From a checkpoint of a small transformer trained on Wikipedia.
Size: 8 layers, 9 heads of 64 (3 for keys and values).
Training: 907M tokens, 3085 steps.
Each number is 128 + 24 x the weight over its row's rms, rounded and kept within 0 to 255. Layers, rows and columns count from 0. Numbers have three digits each. The size before them is the row's rms in percent of the matrix's.

# layer 4 attention query, 576x576, rms 0.0797, rows 202-226,265-289,329-353, columns 0-63
097:136080172138056133155136165134116137166126096147116129104096141106164158129110101072154094088194179132115117110124132101089138136073122139124137128121147106147133120123120130127138074176178138
099:151159129122143082151138100158145145083111121113119143137138170099151099140148099110111194139118150162129146155154138103090083097106102132106128132122148160136120152150197110096123140133120150
095:115146160110104113129110161105143114116119139123110080154120107108106126115168093068103153134121155115158098165106108133140175115117149153148095139129155123147135127130094105095159124128163137
098:116092105176140136129132148133143120140158115139133086094197154136117114136126144151140101123112093153118121118114089143106106112168119132113122111084163126131095101119158147166107151086145134
092:088183143142070094161128123130138169149171141136157110188080100109125101131121141122115134182172119128135123135119151162148127165155126136111118151071123139152124125114113084133080133130125145
100:101152072150163109115152120120142118074126141128127130152107106126087119120160129137124123148114099151150146103119131178151136136137133122146123150136162115151138143141101132101095125095146147
097:117115110181130120119148141148114126109134149149067103113150178120139118136098157088115105089123082156120131131125119130095107146153120125144111096139177149147155147111111129108168104116164123
098:138104133128152146103150108090149106149167129137079089146143117087124134118168130111112111139116125114139135077168147124136125145113118084127096140097165125144154101156093055092145133121119145
088:101096161096125161095108150122130077147131074138163154108122125151132082108177102123164114158136128141131132152148176117142089138110130103141130096108091157115122130137099179104134162128138158
094:126150072102131124144158158139101164152114157118128133091112101155126134120102122114146130110180118144120164127166160138088137133114145141104147141161152156126127140073145178114111091135120122
093:139166153112097126128096099122097147129129069157121123139140105122114153092098142155119127156126086094119127144125118157143146097157077137104109117079143152137118106159096152104097151147114135
112:141036124064125099134104100135127093102154112138141106130118172133119151121093157159127113133098106154094095129147122135127109193109126166107144091122133106091148128111147108171106148100153142
100:132096145183138135171140129137105122118113125125079125100112142119149144149109094132090101154161131125117139128148123124139128148101159128129105108118141096108161161129145083129153138180151129
097:158115103094136130080144141088075118127144142148144167158103145128112136148123127132174135146119132119171110118096133170171128146130109098134182139139116157125142139184126170107084129117143142
108:127075143204142115138115135111144108101151128122105120137126085127120105150100159098154132122133097151171120117122134141126100190114085144124160134153129133126124131137132103147129134100088092
093:195118111185135153182115095144139117160100165110132152158098092103149112105145108137109164167113160144158133121135107115137109125118103091112134078124134135140154127126080164135135123154135140
091:075150057138169113120124143115162181111109185118129145134181100129116126090131150121129115128141128122112158113109126159118167115139118164140169135087131117176091153166080140126122128138142074
091:124127138094137127077162099122113120068126110112115142162138119100143158139150133100106101105150170131177127108118126087164182148088147094193140112169132111111147134112157162111144115134130164
097:128188137089142146113121111158143115139134142110152130140133080153144088148186141130129073080115096144132137119133093071123152106137127162111106125187117180159119100182113154141131156092169136
103:176166132162100116115120126128124149144146158165135139154156156152103099125121145100126146092127149123126153147143104065162166115156094133101152104135153139179146132121141116090058119163119132
098:158102124079123122148094144108129127151087160092159082145128150159164118141105103131128131149132111086146113130133101152094127090164092165113129118169123104137160105103124133105167115098163099
090:095126142114172113116124133112066080129087112118185137173148145136099138134145120147127108104047119106137139116164129122165099111151144130141132101193126111123141102179119140089162109117132125
094:129125169147137117112088130121108095110147133128098070133167092117189111121093109131137131136119158109142149128096151138106145063128148107138116122101135151156096113115087143117114126152148114
093:114155101131107126118135084182147104150131142120145129170128092115139092089122145110120137119128148132137144124077149156135109116148106170115133116111113139140129100156094073159180135087128127
097:150169122106123132119135146100118144159159157139130151149125124122115129115135142144126186159110108152141109102100117086122150153119161108082144152139124132136152125128131063133132143108144159
110:161149173134155112119116146088106129143092129129144086148112103138137115114128112139139136122135142139139117135145159074157081104171166164107147137082125163140124093120104145135169133129127144
108:111123143161086123165152106126106083150125172117112165127185129101110138131193116120162156099168147090112150145136139095155173132121108127135163140144152081119151103094098078087141122142104117
118:155150123119121117140154149074107140099100135103108124179119126155134131157129113109083115105101085158125104111132148128101072058122138129137131132142142114139141128155100126092117135150126114
110:120141140152150115102118136124102135109097149116150125119162114099122123113130139083128124137134115123122110139083121125116128101101072091110139117154133121147133116107091095137117097204130139
109:135094114121087138130118135128112093158150113114131101105143116139123154140120115136100156094181181160139077171136142102125111124107129135107060095128135093144103130121135148148125121145127109
115:143141132145099121142146128143124144120089132142158136159109129110106126162094113120168148126128120084134136121152127158111118154157130157149149143094095165161097096116109134145109169097111084
109:113097128137128083107137148118115123132164109101176163103100110135105129149116157147136188105167108163158085106070083156163129157107101118119131148161099179154117123135115108165134121144141101
115:162150123112132165118178166139124112089153145123123094107137160121154108146129111119114147126152196154135154134133173128138113136102109121142123123115126133169097136127096136103125126118151131
111:131099127127145132105147088102131169129120141167128116129122115049087114139134142126174097133118116121115117104144132111121132119158150138138120140156144146136101076097095074143100123121122146
105:126121157153120143126149150138155133156103135127134133131135169139149141084128104125129131122095102126133143155150123110119085136117158091158113115108137095122113144119102142106179141101152122
108:161120150124090142131134150150115175143116179094133171136121086136134146118149081138103148093159132117134152144110143126102106075176067106131124158156115158129139116113108096137136121159114132
114:115131113111114111117100120128128098123103112186127114127118152075119183149128140127126152155160093103087156136097103112123128138107160160105141113115148177076089084103091090159130140105081127
117:142054121145124126155128094110160092112158113136159103122166151173146085103146139078133083095085136114127158122140147137111062170086116115163084080196105106100108118157140139145064146101129124
110:136120143127112113128141120091093118112119156116090123109115149135128123160100134126162117122099138091145149084115138138129166118162145133148145141116107117138149108115148125123063133128181093
106:155127118147115124172120089078113129139121110129168165127106124091143150131110165134144106160081108140110125091107108137110105150133154076129154139146143123146157159134112103128130125064152127
107:111104195145162134088129104071150083145139173128131126123141078147100145136090138088135133126132118157145119106146125165134073123108116163112126149130155156124154114118109118138140144162076115
106:147142086114141161172133141122114112126138145129140142158117111088100091070097146142170096145166125104139113133146136087117097140131138113114170137139115177136149090112144137119091140106141164
108:115120127128156125123121134113138141169110180118105154138140097099148118113127099139105094123104142161142112138164105105155174119133146115122158136131129118111116135111075101132175149119149096
109:155124142137120110098183113119073123073102101164114145171120075111108143112135165116125131124147161164130132115130185164108140134098110151103127126128128129137146100106114146156200112148098131
110:129130132108104141143139139140115154132115104097090132165120131131127134111116133149099104125123134071147122133167159135155157113109159078114123114141095120159126154123118164100125128097165165
110:116141152135142110119122104132121152168135157164110134137124124145113128096146114132089125133118131087143133092162157145166095138137122129111107152125171115144129119156093152096118115160132148
106:191131126110124129129088108124121086092116140106130109131133110134144145151118123184155136131122111124117087183114127119124115137123136138082136138131126103106100119113134167113133147125162123
107:096097133160133158147159123083125122102118119187187129152131132129143114128173142154170145136110091071137088087121154110165141160140133135114115129099156132132120116131101169125052106128142127
106:133116102102136150147113138100132127185144112141143136135099148119177153115080129125151185131164154083138150107048136130144152111124093132093085148131108153131108109139123129119135099184136137
106:125175138118114174118112120177125109133111140114144112150103105151162103082115157161171120094104123156118162139108120114136088115115125104128139132103133144100144109134150133129147125108092106
088:130113137150151159131141139084112093151149094110191127135149185151133133119117142137114143098150135128111113121137110120121124122118135137130090092124136119068156090184142146149164081130116139
086:133117140134121130143119123194128129140143072130155132102146117106106156140108122164170161142149131109119143102140164178142155129138090130086111117166109124153144088132129119169105079144114133
090:125123136159159105150155106127110135084126151127128112132132106091124142137121147156157150117162139104115120105177146091153138103135083078128111149124118181155138133151098130135116140139144136
087:127121103127131104091087111161116172129080117105130139124120132145105116124110159134134145136126130135113116109105128156081164162091170117144144118072156141141106142072092190160135129159132122
083:120136100140125161115100101123121078156166107138148128126160107124146136177099076183118157138123094145158120133149105091158098083177123152111134108131185151140129159147102148098158131102104163
078:143145166132134123096139111133125170155139137135142119166081118138093128142125113099103131177134185147152123115138143142139089106085125157089123134064158116127119100103135100070113096132099116
085:136110069128122079123147114111075145136136148131182153169127107141101127138134140149117120122151138109135119068114147173164137136118140131134167127135162160142144150119123131101138126122138094
087:140133133153171105121124094168118127144127137102095141130157144124167163120125154099127124130147109132150113162129156126108106129158103112136166137135111135162145113110133124081136108127092115
085:111134119105113140073163141150128109139127107147119091144154157112135144084111079126139098159109162104156108114159148176152151104139116141089116152128139129119125105137112125161100135104135171
092:089122164130121143084092163145136084116099123151129151064127130144113147099126130127182139124162148131136148157118113106171080165141149130117122112092142086092155079113150157108158131086152099
085:149173115124134163099163123081136128150109156092148102095113105136146085162115115139131107112136162101165158148164145135131123115131127132151142170142089173125094093132138132142109136144126145
087:117088120159129119116166161163121100129157151126107113121139134123146142145125135104142146099137130142132124139133134110125117155114136123117112101123100145104148126170115130171099115126071125
090:163071141135117108158161130117150121063135130118177106115114153148144144132086156172108181099107142079125162131147078093130135131122116134170120143155134097093124085112121086137084143150117130
084:111089146154132135145144147106125093086104126137093118123136080138135096105128151124114127134095124126133130092127197115154097152146139108139135173060110112112151100108133131098133160113123115
088:128134114090106154130168167099117112107110157171128138079121106113132111143074148101133105117167149133166137086116133100126106162095127117166161170150106136119090142080108149131103109134080103
087:126120110152116135109096112120134092119090143100094123148094138112134106138107110126133134147111117136152137115139095128122129178098143162112068115178130131140141156124147120138119120151125130
092:148086131123140083132116106132167135160111126085125122102138147141143081104115137139073153141129166120120142068123077134176154163112123156129135141136125103058116070163147114109157113084112109
081:104124132157124116131100107095158127133125160089130121117140146161131102171139136146120131102113150130130114097130097130135167124154143114134147101108111132184142128164102129097144109152127143
090:127146109131168123118155109118145149140121171149075144143128111119148134138097143122119147152134140123147163166141131116112149121151132156157121140135145112123101127110140148124164100112151148
087:177107099101151126185176124152117133098153130123140150169100151157106101126169132123099131113181155172175142127135131095155128137135111112131144106137138129127156161146162178103139159130141142
085:133166112149153128165152154114088124141109160119099132146125181135114131103123113118165153114138160124159159098140128062157126172125110114157149139114161147133154180142102126129134111112117133
086:087115124083117144125083126085142117113124157137119135105104081137147165110151127137147112114174155157177146137165149112089138115125139111123175127145118132132126087104123143127152134138186112
085:120116116126109135150114133109070129138104119138141130126134121139117139157138131132174133119104084104097134084109155125110167098129135129094129132095152139148139126149133112171080139127124109
092:129151137154112117170160133121135144140147145121087137114148101154136102122132107116141155131118118101106144106127125095120108061108118162154106091087104144150094107100143134146129089136116117
090:136123116113084153101133132142137070127157167101144157139167152143094125137145124113159161096177102168156101096109115104124149097111120165133146123126090094126100094163134123126162099128082122
# layer 4 attention key, 192x576, rms 0.0669, rows 73-97, columns 0-63
102:135128099101117165099119113143162124144093151127150131126125115099131107155161164105121126155126124110149132116119143135115099103117114082143154110150106161102110157175135127144087120110150103
099:143130154121159103162117154125115132148118150111153131152107135166148150106105148141081130131149110144134108104115124138157139124139158107158092157094095105108126138150166099137130111158136093
101:127137163169146101103130102134158220102085111117118158142123171130119119155147133155180154138103149159155150155133136104150123129083139165140142131166125095138112133132139125138096112141132142
099:134162141116099121112152096113137114096121111147113150138068103078108114155156110141123145122124107123126123177139156159141089137136184131093117152129154149111123152170131174117123088119118153
098:145118150147154093126134114118148134128143114157118147122172133120115128142068148155157077152106134086119108128147162147172149123121151120146148107123106132151123132118101082130151127125103133
100:154125091111141150137140121145077148153145110071121142108147144085111154133151123124137169107158106120109093144135129133146134098113134098141100142166082106155137124146162128131084140106115170
098:149132079119129107064107086145135143125139105110172135125162162130147095121113141148109123151124128148125122113133120103122131167118092171120073128072136124103139118104156094092112112099129103
096:100148112176120108124084093094154117097139067124133114118127145171106114109133144118109107129137100124125167112132118144135121149080109138114109108122139114126130152130152117125133158115171102
103:114131095150165122109073145134143129105105109138134149116098118142125118087104118098115103070106107179152148143145084112122132129101143119168108120108120179110156130118159141141114107179135119
101:125164092139112155096113118152091097136157147130167083107134138166131092105122142120136104147117121141143175138061118088162117119110091183128101118148154137147121166119169131143145129135149141
100:126161133130095157134159100111093142124104139155145141163083114142129160102150093114157146185126140154104127110079129158110144132118076128130138155080126131115154131159108109114098142123118140
100:148164152089101110087141166099149132137147115126133127123138130140101095142145137106082146104100153145119092113133095132109134138147121119107138166095154109124160128125132148086117089179101121
102:113086133114143140101143105148126078119069089131114135111137130097116089121087093105150094127137083116126116075130102106106115113127125116111092066136109123114105132114069096138117178105113079
097:122113140158156146096084132139158105092095097097118167156134156160126174141150147162167151120134143153147142143133135123124131105119110108162117104146086090149115130170164123149134103086079177
101:139100086119127121172164166142132130087160131114110123136107139116094112179129110172105118130101123136126112102161126133123096147105145188117170116115132127165152134136167129094168164123154133
111:126109134120132142169122081147101154092100127135121131090145146157142133116110102130127104111122141110143189123143187130119147110170111131124082171133152123099108117105134121136134116116095107
096:132165162100144097097161126117128127107130140142116170092111127145143132127152092118092156135099136164148124171135141126113089094142111147144139111119136144112131138110151115114090180135164086
099:171125193125103103124136118112148140113144148129160122139116137135122150085096129156103116111177132084133101121166177112167113084098134107111148118180119084074111146141183112153122168101176160
100:110111178131095132124141126110151153131164069102176106108137143117145129117120109161138085102114095124105102126131157129078156118060134126119118122132221131156134162145166109126118150133156094
100:128157155111129119114119153121108112125114159174158097110149102092129101142150098140156096128155148121140134111112139140145138073165140111139133168139107149134138127146132106126117125122108149
097:166096183132121096136104133108098138137092124121118119111130091082146106131136129149119112150094114135110105184125082148163141178145141116149166141117102124134142094098135102135115126100144131
107:086148119137113123089137134131112146123099120161148113113151130128161113139145135147148111162124121095169142085075174119167111120124154133146118130100115135136105172131110131093122109146107119
094:143149125107108115121148115063131118131103115100110117147120128133149110132157126062140143114113156168142125136123117152143147071108114118159184155174094144131090122131142100151110133132086104
100:122168153187153140132090143137139104160142124152133103117131154124135125145133163121151132115143137136133139113184127128169092148120147113130127161115115137107163140119099142127105122129131103
099:111139124164117110148138155130146151121125177090100131134125136112113101133119111133122109116118125128090137096126128102142158128133141114131135144150084162154134130135144171153127124166111098